From a checkpoint of a small transformer trained on Wikipedia: vocabulary 8192.
Each number is 128 + 32 x the weight over its row's rms, rounded and kept within 0 to 255. Layers, rows and columns count from 0. The size above them is the row's rms in percent of the matrix's.

# layer 2 attention output (transposed), 128x160, rms 0.0483, rows 22-41, columns 0-79
size [ 95  81  87  98  97 117 105  89  79  93 106 104  92  95  88  81  89  84  84  94]
[[122  93 147 125 185 103 125 137 133 109 187  88 170  98 105  83 117 100 141 155 126 123  98 149 167 125  90 103 148  96 151 119 185 140 164  70 139 152 143 119 115 116 120 153 139 122 148 113 109  74 101  90 130 141 141  78  91 113 140  78  88 156 134 113 142  61 152 123 149  98 111 148 126 111 172  99 152 140 133 150]
 [116 185 170  93 153 108 166 149 118 130 148 110 121 156 137  86 115 121 144 113 101  81 121 116 108 108 118 143  93 106 125 169 119 126 133 141 111 113 117 136 142 146 176 133 132 110 143 109 159 148 118 108 109 116 125 108 111 136 167   0 153 153  80 130 137 136 123 129 149 151 125 109 131 146 118 136 146 132 106 101]
 [148 150 117 132 120 107 114 139 142 138 139 119 139 111 120 119 136 137 107 124 168 141 133 106 122  97 131  90 120 121 116 116 139 127 134 104 144 134 139 180 154 124 135 109 142 142 124 141 126 132 112 136 119 128 117 142 118 144 129 255 110 129 113  76 137 155 121 124 148 124  70 167 130 153 118 110 156 131 136 149]
 [131 135 103 157 141 134 116 125 133 102  48 148 115 104 171 178 147 144 129 129 101 136 109 144 146 109 133 175 148 178 162 131 100 145 114 163 121 125 157 154 119 114 116 135  94 158 105 114 121 130 138 135 120 120  95 194 107 114 103 255 168  84 138 195 135  99 162 132 108 117  94 174 135 115 123 158 144  98 140 102]
 [131 154 155 109 116  86  92 187 130 153 137 162  44 128 185 142 155 106 121 127 140 121 178 111 103 118 162 117 151 125 129 105 100  73 133 171 149 153 132  94 175 160 171  91  93 181 142 125 187 128 124 135 131 147 130 171 108 131 135 150 175  73 177  96  96  96 159  78 131 145 129 177 106 122 164  87 153 114 183 101]
 [115  49 160  82 124 107 153 167 139 158 150 108 201 169  97 159 155 105 131 118 183  81 112 123 146 113 110 135 162  64 121 147 139 152 201  88 161 164  89 104 171 165 109 150 148 116 225 136  79 127  89 125 114 124 213 115 120 152 143 139  50 123 124  95 159 101 132  96 149  93 141 125 121  81 146 158 106 146 138 136]
 [ 95  45 139 124 122 122 173 110 175 145 175 107 182 122  80 131 129 127 136 153 136  63 100 177 158 130  90 141 129 107 111 145 179 184 159 108 129 158 112 143  71 140 116 143 130  63 131 154 110  79  77 111 152 150 137  62  89 171 185 158  65 130 112 151 128 122 184 136 178  80 118 129 124  94 129 175 143 138 127 155]
 [144 151 140  90 153 135 155 121 105 169 187  85 113 149 109  51 104  97 129 122 110 135 129 127 128 133 132  86 104  79  83 141 143 126 104  97 150 132 104 103 121 121 137 128 161  71 133 115 145 134 149 123 135 127 147  81 147 113 125   0 141 146 102  70 103 161  99 166 181 134 136  89 128 143 116  95 133 169  97 118]
 [153 120 138 139 107 117 118 173  91 126 156 146 112 100 106 123 108 138  63 185 224 145 134  97  64 121 180 124 152 129  70  90 137  78 112 147 138 155 153 137 159 115 100  86 128 164 109 163 155 119  79 169 126 106 118 176 125 131 134 254  83 104 141  70 115 134 157 108 156 116 131 146 124 148 129 116 155 128 163 156]
 [132 119 153  84 136 102 181 135 101 150 180  92 117 150  66  78 127  89  86 136 153 128 127 110  77 100 164 120 112  50  47 154 143 131  82 110 155 153 126 117 162 132 132 123 140 116 164 117 136 153 134 136 127 104 173 119 131 157 167  77 128 112  61  95 140 132  91 132 200 168 125 121 144 140 134  88 156 147 107 104]
 [108 120  93 129 142 167  80 137 130  90  92 151 187 109 133 140  98 145 119 147 130 128 161 134 136 167 110 129  64 178 180 106 190  85 135 139 123 107 162  92  76 109  99 163 116 141  76 151  74 123 104 106 111 133  97 137 132 138  97 169 106 178 187 119 218 142  84 104  53 134 100 154 109 134 110 143  61 117 126 162]
 [100  91 117 129 138  81  98 177 141 160 131 120 150 128 175 138 171  88 154 152 140 111 113 125 165 133  52 154 184 122 190 142 138 108 214 101 156 129 150 106 144 124 127 147 103 155 176 138  91 135  97 119 139 122 190 116  96 132 100 203 104 145 207 118 146  63 138 111  96  78 105 172  94  32 151 162 124 131 137 130]
 [ 84  89 135 155 142 108 142 134 137 100  74 176 120 123 159 184 153 132 136 142  96  85 126 138 138 144 108 205 151 165 198 125 101 120 156 147 106 119 142 121 128 141 110 162  62 181 147 121 115 134 130 125 117 137 152 149 100 117 142 169 122 117 157 227 147  56 159  87  66 126 126 177 121  93 162 171 113  81 162 103]
 [121 113 118 146 117 154 121 142 131 104  91 146 136 134 141 176 142 143 159 104  99 114 108 160 152 141 132 162 152 158 155 134 129 147 135 150 121 116 124 162 113 140 132 131 120 146 139  96 133 114 152 118 121 132 114 139 123 135 121   0 138 128 148 187 121 105 150 135  70 128 199  94 147 111 140 143  97 115 140  99]
 [118 117 149 139  78  77 123 108 164 105 132 178  95 150 116 209 158 112 138 108 169 123 123 117 103 138 164 163 153 149 147  79  84 118 113 171  90 150  97 111 206 162 144 149 123 176 176 114 111 128 148 104 135 113 149 164  96 134 215  71  99  79  76 140 134 122 135 132  98 185 125 124 123 158 131 120  99  80 156 109]
 [128 169 134 144 145 180 111  79  57 101  74 133 129  91 165 122  63 149 119  96 106 158 146 106  97 140 142 107  75 155 120 153 141  88  86 102 100 162 110 109 106 132 120  92 132  97 136  90  90 155 151 145 118 128  36 133 167  83  67  73 151 154 132 114 125 169  95 132  74 136 132 131 139 172 105 126 143 148 144 169]
 [142 133 144 109  82 126 109  81 139  99  75 164 108 113 143 125 107 138 120  45 123 143 215 121 163 164 101 105  36 176 101 111 142 191 150 147 139 121  93 101  97 129 143  88 150  44 129 119 116  97 160 156 167  96  92 114 127  91  97 135 107 171 161 115 134 137  97  45 167 190 140 170 153 160 144 161 118  61  96 191]
 [128 132  86 112 119 140  87 121 134 121 125 148 190 109 127 147 107 100 134 113 165 154 154 126 155 171  86 118 107 141 179  92 183  91 163 106 128 127 125  71 120 136 117 147 164 132 173 142 104 114 110  84 140 109 108 124  84 136 117  27  70 171 175  76 185 149  84 129  72 131 131 105 110 123 100 118  91 110 154 167]
 [152 189 143 169 173 130 124 116 154  79 130 108  96  91 185 105 100 167 200 123  96  98 123 105 134 102  89 118 114 167 171 157 124 155 143 105  89  74 193 146  74 104 152 140  62 108  44 129 142 133 114 136 155 156 142  72 139 132 140 120 166 176 156 163 114 134 156 101 119 132  78 154 134 116 143 128 158 123  91 117]
 [110  94 121 140  91 154 116 152 133  92 144 168 189 167 128 196 134 143  99 149 164  76 141 132  95  87 185 145 116 125 162 109 127 114 123 144 118 101  87 137 137 182  82 190 126 189 145  73  92 136 145 124 104 138 140 170 160 180 142 160  71 105 119 131 141 112 111  82  65 124 165 103 115 177 126 161  73 137 152 114]]
# layer 2 attention value, 128x160, rms 0.0826, rows 23-42, columns 0-79
size [ 75  72 121  93 108 103  75  71  75  90  91  72  89  84  83  88  72  90  88 119]
[[135  88  77 155 179 143 111 112 119  68 123 128  97 100 129 118  82  97 146 169 198 147 175 207 127 123 164 165 171  85 120  73  98 186 116 148 255 164 169 126 129 104 112 136 151 116  85 158 122 106 136 134  95 111 174 153 113 144 120 147 137 118 104 121 104 139 141 178 155 120 106 145 149 114 150 115 163 198 125  88]
 [117 152 156 164  97 112 118 111 174 153  71  82  64 110 186 124 194 129 124 139  95 125 116 100 112 129 112 157  94 130 184 156  88 136  65 127  90 152 149 146  74 150 157 153 131 151 149 144  91  89 169 102 136 113  91 140  85 130 137 156 180 119 143 121 125 113 164 116 122 128 111 142 129  60  84 170 168 119 118 149]
 [169 164 115  76 121 148 134  66 154 183 110  97 183 117  91 140 156  93 118 117  75 112 123 126 136 134 110 165  96  67 102 171 158 119 163  66 141 108  73 130 117  70 129 123 127  86 144  99 131 113  93 135 164 157 143 127  82  91 159 140 154 170 135 174 170 169  31 150 135 155 145 151  56 144 107  98 104 108 156  58]
 [ 92 118 144 154 145 128 144 121 121 165 122 131 123  13 153 138 118 133 131 142 139 114 145 120 159 115  84 142 132  46 137 106 213 217 163 101 126  90 114 127 142 121 120 141 136 118 130 154 115 108 112 115 147  89 103  66 165 127 124 114 120 148 145  85 176  80 110 138  59 111 123 102 131 107 181 102 167  80 121  92]
 [116  56 150 147 111 103 124 149 121 120  94 167  79 192 132  97  73 161 127 101 149 181  92  60 127 127 133  93 127 197 148  86 119 131  88 190 115 105  71 132 153  79 156 152 116 129 115 131 142 128 111 119 121 143 113 121  88 142 131 122 102  86  90 128  98  64 191 148  98 176 146 136 117 140 170 198 150  88 106 170]
 [144 133 134 142 119 118 110 125 139 114 128 153 125 197 171 117 114 119 107 159 127 213 109 112 105 139 154 109  99 139 164  99  59 122 121 155  38 163 122 145 127 113 135 119 130 151 138  50  97 118 108 118 122 178 130 131 108  91 108 125 105 133  89 165  91 140 141 132 169 124 132 151 133 120 110 147  47 154 121 209]
 [109  91  90 216 146  94 107 129 102  41 128 133 125 149 145 145 184 110 180 153 125 120 132 116 116 127 164  97 173 161 168 147 115 142  89 196 103 158 194 144 136 166 138 138 124 188 178 146 130 134 115 110  91 141 157 144 157 131 111 121 108 142 106 104 140 123 163 113 109 129  92 138 184  78 135 143 157 162 156 136]
 [100 200 142 103 119 139 149 162 146 203 113  70  46 157 135  74 130 168 174  97 129 130 107 112 151 102  69 155 127 159 146 120 137 173 131  85 134 109  95 131 128 159 153 127  80 146 142 153 137 137 101 106 140 146 138  66 185 165 143 120 131 110 175  87 133 129 155 133 105  89 118 113 148 131 129 104 120  69 156 124]
 [100 157 103 169  95  91 100 151 113 100 128 118  59 193 191 108 138 110 127 103 147  71  97  74 153 145 108 112 170 140 171  60 113 198 107 188 127 140 187 145 196 133 137 123 140 143 138 130 161 115  58 141  84 129 134 147 111  93 135 120 116 115 107 122 106 143 153 107 102 137  81 123 198 142 173 154 160 107 137  79]
 [144 211 178  80 120 131 139  87 172 130 157  82 157 151 107 105 123 141 113  83 128 180 160 187  99 147 117 134  95 138 110 110  63 131  95  81 174 139 126 113 144 165  85 114 117 102 126 136 134 131 203 139 126 125  80 165  81 185 173 144 163 106 140 160 100 110 150 133 131  98 128 118 110 151  89 118 157 137 118 159]
 [ 74 112 206  82 131 179 145 122 128 134  63 158 152 108 122 161 102 164 164 128 116 213 159 133 124 106 203  99 103 185  92  95 178 164 110 111  59  66  53 110 112  93 128 129 107 161 127 105 124 138 138 108 120 112 100 152 118  97 132 129 141 117 112 143 163 107 136 101 115 183 139 134  50 157 126 157 159  76  83 171]
 [ 87 130 161  77  90 187 145 113 134 173 136 134 196  94 130  92  42 159 123  73 176 143 120 135 114 119 151 128 134  83  95  58 140 139 167  82 150  93  57 112 164 100 102 139 152  78  89  63 145 125  82 125 114 109 111 108  81 115 191 147 142 142 132 116 116 112  89 143 143 156 161 106 112 168 162  94 132 119  85 102]
 [146 103 104  95 121 153 133 142 105 134 149 160 167 111  46 123 111 153 152 138 136 150 108 102 106 123 113 120 118  90 103  97 173  75 169  74 180  61  85 139 136  96  79 125  66  68 117 185 159 128 158 138 167  94 175 106 109 130  83 120 144 116 161 132 106 127  79 106 165 162 188  70  84 195 159  95 116 139 112 164]
 [100 110 141 103 126 153 126 142 128 147 162 175  90  90 138 126  82 204  72 125 178  92  67 127 164 127  66 144 143 132 125  58 175  91 164  78 130 113  88 120 154 120 156 116 178 111 133 160 138 146 119 125  99 113 151 151 127 114 121 133 117 105 133  81 160 111 119 108  98  71 124 110 157 131 174 134  79 157 150 144]
 [182 164 102 100 108  89 116 144 143 129 111  62 138  67  79 106 171 175 133 128 145  44 170 137 125 136  86 180 103 139 104 187 120 125 118 127 255 121 149 111 107 126 127 128  84  94  86 148 145 116 180 127 145  88 196  74 123 138 178 133 160 148 149 119 121 164 153 115 144 163 118 137 110 150  86  95 141 150 108  73]
 [118 176 135 185 122 119 120 192 137 159 148 149 172  56 129 130 163 151 113 119 167  68 135 170 108 124  92 164 121  83 125 107  35  80 132 109 204  89 145 148 126  90 127 123  87 151 116 101 128 143 135 109  89 127 137  92 145 145 102 128 133 163 101 134 124 132 115 134 149 146 130 130 145  91 129 156 144 203 129  85]
 [132 145 192  99 164 168 114 131 121 156 103 127 120 113 130  91 132 180 145 148 136 125 137 139 114 108 128 106 106 129 110  73 100 155  86 125 161  84  80 107 103 149 128 127  90 128 100 149 128 128 217 139  96 119 153 147 174 158 186 123 161 112 113  74 118 101 219 139 154  74 161 133 130 114 114 119 129 162  71 186]
 [117 158  94 141 134 151 114 108 144  74  95 116 179 116 114 169 152  38 109 112 128 190 151 195 107 132 159 124 107  66 122 120 124 120 120 123  57 119 165 124 127 112 127 117 214 142 131  71 104 123 123 137 111 152  92 187  30 130 154 135 161 103 110 163 137 130 115 123 135  60 127 138 138 113 125  84 141 186 144 137]
 [117  98 134  63  79  95 128  41 139 118 166 159 124 157  77 112  78 158  88  80 134 223  96 103 165 130  52 139 121 166 124  92 100 118 124 102 197 165  84 127 154 125 145 146 159  78 121 223 127 108 133 131 108  85  91 124  85 116 136 121 134 114 135 137 100  76 128 141 139 158 149 144 109 141 139 134 174  91  87 120]
 [128  57 113 120 158 157 130 156 146 162 119 108  71 167 128 154 145 128 165 160 152 146 131  71 165 106 137 117 127 187 145 130 153 164 111 148  76  98 107 116 110 155 115 128 106 162 167 179 112 120 143 147 145 138 136  82 164 108  89 126  85  80 111 122 141 141 170 151  87 120 141 148  73 134 131 170 104  68 123 193]]